{
  "bias": "all",
  "parallel_block": false,
  "init_std_up": 0.0173,
  "init_out_by_depth": true,
  "beta2": 0.99,
  "max_seq_len": 1024,
  "dataset": "wikipedia_en"
}
Each number is 500 + 50 x the weight over its row's rms, rounded and kept within 0 to 999. Layers, rows and columns count from 0. Numbers have three digits each. The size before them is the row's rms in percent of the matrix's.

# layer 2 MLP down, 64x256, rms 0.188, rows 0-50, columns 0-127
091:521542435564464434467485525511521467506519570443541514532442403486497517434493494478555485497462481525476485489590552471457498486501533421574421525456515585438511513505549407515569528456460416542485565511479480475583501464550460407496402461498454462510539488533481519527563455515408543487366486518559478519429481504517481530515546467523411560559576559425340633434512493394449569463465
107:557488509470505436486516528483524470430504405530495464429576526512526552472521430492550506483552516424472522446487420474433554545514550496504488495479539512423431556571552562482549528480472434549474553538407574440522498494509426434413403480528473456457428600484483510591533582531532571382443550504525543503542484512505460382473543626493377405502490570402441548483485506557502464467487
101:632484460575515537642459531461549472532495579595481491445509481551445467518460501601432517467522513479461485449590518564478556476512621495513475415550520587558477543497491542588588494488492492566420430526511512504550532434511433522536536455544521433435427536503526496534458518468537513429481502524515448453612544537524500500534441615438476498471483551504548417511400517500429493468399
100:620460536492577482542433511410555480521511459546519459490562484515485419557545540448527522528480527405539530589500604444436463481594529559499410511505466481479472506539412622565511523470498436526530420500592469410486487493537532591471486473548401473458572651471486487530530509486474503456489497475542589493525516468531540523579553485583520439552397471577484514512465543540537457538434
098:387474488490411420483532440437454478449469519530463562485506500503548488519538528556613610471559544454536467514543464562525517475615482556495518484532472464475505532498508451422632530535408584472485489542475543546623496520527528489544442547434451438470459533466466467472440448466481436494559528454539527475546585508473516551588645565565571418501646511458531371512524500532525537558526
100:523503465559561466441522432479480466594481509508506489530516521540642569528493539447514505627455560524569438474438368515458479423488487505514537438547468478546580489554454480474522560611467450431451468660505432506437512471517499471561479426521554458505521548636469435466531567628468552511599458529485461517507542522432457504497557531512536572454427506433498545524500578496462505569401
102:461536453469462574480481522596529488563490422470485505430472479581556589567453472451519445509521521530513475469490462459433545497551516431488455423591515572519517459579487468523442548664448537532481437518491516578541448504515450506558448465580540556404518530664478525456494523500412514535496516480495460490534475523493518492536481557558504393487431492508502453516496517429522449529569
092:432445510549459464587521467562584563457492457412479442434555454499479493537510460451481461467559432464529573529510583533499485501530525490464471465554408566466238474511508481521421457485529500529491476434547518471481604521461486433493431495434427468448454510549458459534493513508583564559461499533459481384526501575483450604519403503494507431454529471396583608422561533562530538463542
101:580433332451591378632527492560491494554491486494538561533497464486453533469445571567483472451447496336489600471475506554440493438508547473488407495541510540476520575489447536463480456522450540508560382444409479476538549472482459487494513543502491581500469588555545566536461549568593516450526529514526376457594515475434445474493509401521542445598482552474498618447417490636514508523483
092:572572530515515510512473522504552500486499484542562496515462495438546532451574416471497458531506568560442407442499472456465534407426454551498378497484540443510472562509540470487417580531630454476462530572490495577565387511490461523519548523494440416519498463541494509545559517440505482513473456496466476493454524505510538436477517384447409441485470522359483559590485395463463512614478
103:474518450426485555395515501515548486593449459447492444535430466477450400610539404486471502562517428552516559544516438519470522561477500504556452532469564540404528418434633543458491605455464513599405539421503532521484553537483555530484502471501379482481512469510518490465486466508458571565596539433500583519442448511524519492472548470443468515473511468467522415464450470511493457488447
107:459499628534504455482424494495503432578467588478517528559440499499430541527473461556503538598445505525443467490518473495463512559509584510435553461524463509551600454540533588417560462584529592499445501497499521485525534486490508472589542569484473444570433460494565467478451546524547424511485525508520564579459519561477527514519434440500527430480527472444502422531531530510614459521531
086:532580524447547481504520497426522528469522548550607422463522477515469415472469452411474483446508489487419518482489568441451479490561498619552453474472499571490574605480527523508497602442489565532406617563427467493583478518486579566566474411466523598426491533493508533516405557575472412509484508451446431545473480462475531611405518471499455421481437454477542575462515530416482563506514
107:545492546524556524583549428468460452494542544510503506421554579541693490504457527531524434462463486518553532489466478539509485420515487502518554486427436415508459474515516489460539511512526485491557436488494517519465475552457564587498516501476511536485572461574460591452521467517554438525473439488498488522441497530447465477615519510469579473476355501526583517500451478540446478541521
094:522407543539518394458490456404468570401493446562487485540541451551476460540561453529427483519486495450414515477527452436424487476422508565533435518498488505468424564526469595556538511504535514391574467457443511494553512482558512437481483485429496514490395523619540541519469533567496585472426571506549504564526518525507433484553615402433497522522583544531531514531475570592507407560464
103:517580529486454495558531433535568564459459518474530486360479429458431528505459415445573405461545486470518494534573485529502530487584545538526491537414536485417438540506540375469474520578564596561526520535464471613573572517527520563473554452535440488526462503498525568523475591529529377480521491523467491445535566542537501493546519533579498505474536496460550534642499493440564542454510
092:564519502509473457561508522453444429442523511437565521433405561545535517522502504464463518496511425535481541500503511502541528526510558523479513468604400479557390436488472548555470568477504586533603464488523541381522485495440546526425531405459532570416438460427493462451550480434529444546577541528428563532540514428401516443548509422494513410496572476445549416467432467510476463485566
101:526474500557478504598539485507509546579646550560502481490510553463490550535494494582521511560429497459502532508477467403429459484558574558495437483466444473546459450441469476515532595490535424398483374537488478593481487391465561512537615516381591511531426539544501579469406486509501368547508495490523458575505467539439552426497549566546490535473449473525588506532391393509469538544510
091:491449467506456549487458525490477525459523450519535444517496455455576522443522512336484574446478566548526512505487526511545485530505444497468525454509478386528550548526457489479591487502534466556529504442528488427460472494544498481429461452509416511509563579521469438499516519454542531492534482573566515499548474500548498617517612330619552448603420531438554439551422426479503535554562
107:527468502515501455519474494449537469508523579499456495448457547408556478489577533569560622527442599549404445449467483427405529529554545541525451513537521529506544527524560511462529536522518464437547426528435521487540452527516497415446456450477464535572467404538497512504412501492482380554550471496500406547485445492474481463561464574525470558528549555459484331453633517516505521566587
092:454471510489525505399529503565538514503545513541493476538524510472465506563531460429460579446454542481505552448537599553545447529481479539485557409605560513519517588478486420500594607491407465563513506555512474510561472472569439446529544573498515566453523479529471491479482497480534519553487526478494560486538375638523457486505472555574458464384440399498454464556391458494519510562444
095:504445507367445507472511488518533537444418575520394476451479582562377491440546548439437436510466509487534532491376477510538484509517502521535460464487518523507546612476530541529371495444532400446485484524568513466481462554520473489675451517480556444426579438497589409517520444512421470543511513482531462471504447452465503566419410399513422492426517612493539542531543574480458485459405
096:518467476394538500539443558472550432579540496478522533578430458523472390478574439563582479485507465597519493599511531708482551501435468461522476426476519441490461396473478426488574439424424604526510537486507508539487518436509471473520574522588422460462439499422529443563495502538488480518485501456479510420506603550493457479442524466521488523550394460470423463371539554596411548493499
099:595500513561491442519435521548475450413463495493447541481477549576512552574466488527559532459552482527453501496523483473522514532388495496480606544527500486470575436559515540551428512491529553554487439519514497561535485489488525461564465593532543449517479522541469521573467534467505595513463525436445521451492461523479413526561490591496478464510503382406551377508556450502418458498505
096:537496591513486582486453489488432504507506403509551514513477463492535507444438610438479543481482422550476466504521512555543470488523432490540664513577514548500518373517501647513401482558452595525484490490536466405446538548451474523425553463333420524611418496479477515505583491435511579490551479482414472505486472509506489524502493488440521563518449416552498522440571492474531489551463
117:513459534427466409388553444468434523556526456541500497461490520457463497481470515582490481473441420487489487459570492554410549463544357539532476574529445571558506511605395452439489519465500491475476509403459508460474547560520505489451526508337406505519438528511524540494439549533574498497464477554481477497496516500500442478450483431535537441558463469575533375548527463482525485409412
095:586452427410539541414532477472485449487484417484475409427543484474402516400453442521463511566445503463498489581592512455474489509428473486472529524496464528463430476403476408481570537552569624538565568511528442426503509560469533569567540513523481527514493568458535497546487538478628498523635532581483487497515590476495550529478358609479460568458543510512498525535501465437495560536511
113:452541450595478610427524475492518402575465489469552512382421490539568505535494454550493500499587470518514428513551464453430574553535430496620467457462507503418550487460554466550397539537460494551451491505499585452525436525425489593456500379471460479501460449539487530405524554466416493517497532335516484414516507543459495454489485605441537433501499458491500579462439393394447486493553
094:558586518570572537660468482482487471523464532501529406496509465518563433425503518498527518447453534508505429608479534493487495490487509472497479505533483444511530436557495515502513504506563541517486418542593486570530517443406549616550625496542555477447566538562478589475393500553554486452516462568504415547488530510425499520544617492442560472555520472544653534516474557576485462449568
102:447565520346528502420561488500410458534543506537569466453473512486489587429612432554513497571507432538520498481593555547548506537570422515550466482520458477441482454452555587447524537513432508478506433565493517505522571414496503489502548520452506528527434462448487440469384503552432416552441515447473505481596403537459499452507440526438540410511546487514428621505376496549493480460522
101:470549446521574505538495462439456450476541375437537565449526464535653578470490484523518510468452566469461468397549412522492490494585471518502586505496538448504522485505436423430487435552421537524509474488441493445479483475446534567509522430553560539585554515482457522454519530465524448449476434463447479439590526383448543427606639578581596512536413498510575601469524459487519475451542
094:480504556581488445492453509533516485380542442392515481557487535521491532495504486525555490584444510391549536508485525559480430521528567525459534440526470618458492499417510523554581454496466366514490518537561561464488496514504600445468466475549553452489467529507521548525549477460529552444477518481541510466496545553477411498569459574462461521561475413480539515537469440530567534466639
101:538479526470560452541526486452582539435390560496484450507520486530483469504580417409466461545446403534483529429516565486484500454519576478432554563495503504489465508472529469541569498495520377501480490457491436501479533457504435459528462511522533537508508421494500412483487529536484366551309522524514520490477489498469480476561588533558522400352388480442477635631513503594483477507479
091:449490413484511487447542512474455443584588458525547446470563493551444489457465398634453510559522459563453500400463510545466467454543417500499481486554504404493365450545515480473445431480584585541455531441545510454517453451454566322554457581490455513520506454518505543477484476451515486513512498498435442508506460581493482480461462430595460445533523495454619526496547572443511478574498
098:553470667589491488455458476515457499484475621533495571548459463467587549504625553475500449565503491520496469504514545523547507456478562480528489511505497449437426481537467542554524480525481359494537536487478503476430497443545514471534511567449467480571505475467432500529443489504446409479540425497504552466493500564467499460563466451484517414479544486509436636454455528516398487533436
101:471525571486530514517592533469622468478577501455485554523453495530514485485445539410549502495486597486542534510489440630488540455398523487563607546482503507564491502433458530515425530504498511557486497506472523440475491483444535484377517430544385538505539460382470469517603470504531473570464487488535492518573342458489469474414542488401499506553453499447551504494589431522442506419397
103:539481529516470499521478559483493464485466509512479518542413499426553430475520480591490516484501580479490579541483321510603520522631558543572477528441630529553585499602547483510620526449448534453495536543464518496421484421469471504578486461448490455474554541411461506516521501461447509468436494495509556455443592515506490521553541424560458595538619498451582464416523482391447564426511
096:557580471544494562382476491582440439541523571459494560500430464503488573485473523488461471528484493572524492490512474396506483490449540452508538490562495560502460484476437534542551537493476468529528551531491466527564450462451518534495603532458525528553533454503523517448600502445595482541511474505563479502549507511431529462537583421484601541564548494597567623465550489560394466440456
107:450408497448578425469520473593489471491518469581420495483521523513534513483568492557546500464498567581397457404492518478467534462484518512434455511501510446494491583507444485528502417505667339439452666595512529513488517471528517359454552548465475539662518433468476417585539492457558491521502416584458374466502507530540510539438551481536459487440395474544505522579397469519474482578517
091:484560558565544474599492503489507506514460475519514363549493475508527465446492599608386564431488530500441516508486500541376503563498524559475526502558475484539511487446523534486526523546495389447466425517488511530521542408492568508513471551468530507443478453536476506527487512436518635574543502543580482561498445419512553494540476548478474445455484586513460442486600390519549525522541
093:473467529571518444497469481485523536429395517542411440522541556485559406468450490468502450444491538478494560576534515508487495522514583528404543523496504507535559536506511567516539505643518443453464417547539483552464419511498420430579444497517573529431520479486486525518404485529524561434457481557596512512526521520553520583545531615578401481478394521479559539451466475516537432543518
106:497463520376526551527403504395512478528591484507495483508466513483557515475569488592503543506502498465376566578472426518566438504418496565438521524395451487481537480534581534536497543451418575449489539540497494408457600537425587606526548519496541507561502518474478581461491513524558511452578503459509472467373592562420503584522456515481381544421453444519471513468518468487458538517435
103:477451538494507626407504491459478469468513431480476467496579554553533584527472440466533585508475506500530501462421447567486541515513496497514608490540544532529486369464466365500492492521536500479497480566554522538567516456468559577467527396502472482455531500427511468474411499519499554540467509476410535452527507476512521533546451512522521455520482567461362441565413463487604475559502
101:523512473514519446498489496393523496445480520498469564521448532533528468464531515551408613491496480424491533452457466557473515549514460508472534551524590456526541442465443521453466464482538425536512549502450482490416593480536586424548416499508502452429427587442513499543498514497476522459452482581485473480514552437477511505470497454477548556584518575421370406427532488552455532542547
101:460426359446563495444425502523510436519514556508559521496524507495553546598494447421555396529526562511486474502459610541457514459433531463514457478361541419481484568475467497437481530504515584499495629437543545500472478501515598439495578439430379500626563524484496489455469530528469519526456562455504485513494530519482416482450502568566484479463497507529526464479523530502516421503550
113:560521593533429626510492495440470409517476539492481420499497523542469579502611506594433572594484495535513410479535534428554550542542516500462496472542460521456396465507463523513466549415465435471566459432491500402466406568457543559544555474500515506488519445447564502481451548469514511507517412578482497537501529413519550531549533439603520516464535491526390391482566493519436496552504
091:483453553515523407441467532523587578567608530446480461539452482542533528530480591492576524511544471601444559390595505567533530561448479509548451504495536573499485516451541450535433437488533495554465518468464543493553515488491475404523370462442490485493479463479459503549477570436510453514575555485520526533478540438501554462495517651408420487448425402502345384530476467505423505501474
099:526482621584479520532446459526418493442516519598538460459458508486455511566508447441545548626477480573520502498436454507579492534477569564487429479500462573436448539544558457529496546524531501473438516530533488467472505459515621541460508558509518503591507458455535499444435496485443546449485491417463506456511536433497505463576460648554512411478568483482475487546407492437581515446600
095:558529429521542437560471532484505446517551490515519509497465432523462471505403511526580563555534398542580492540538497571563504543589493515566473500432499493432437553453520489559555521490480580495579463494437547398585492474487477429425465528579469489461439444516500564494504477476528458455544479489496421405486567426475496420495556379567475511549556514471499567496438503517422529425461
089:434534495468425501565504490600465455446466569450457391449483475487454512452529529514585440451635501532458521577475449460501580447460584477486510510499521446466510592489568517477583529460563492538513419566499567577523498507514594478521537534442477466411423467462505470565467538485538580425507422455542498536478463550453546527472413585502445480478555506455555494515545517398454498475550
093:424537451525507435579502458446522463446516478530539432454490463557476485466559551598487528534502484501452554518527377463595485510460459525553537525553530478554386458456578636483400418537526534516531473547421461346535522451496489442462512530406440565403465462544489548508494532492552461445458505537564535539501360433466505520483459483446497430504544536517522338463473489581555493514532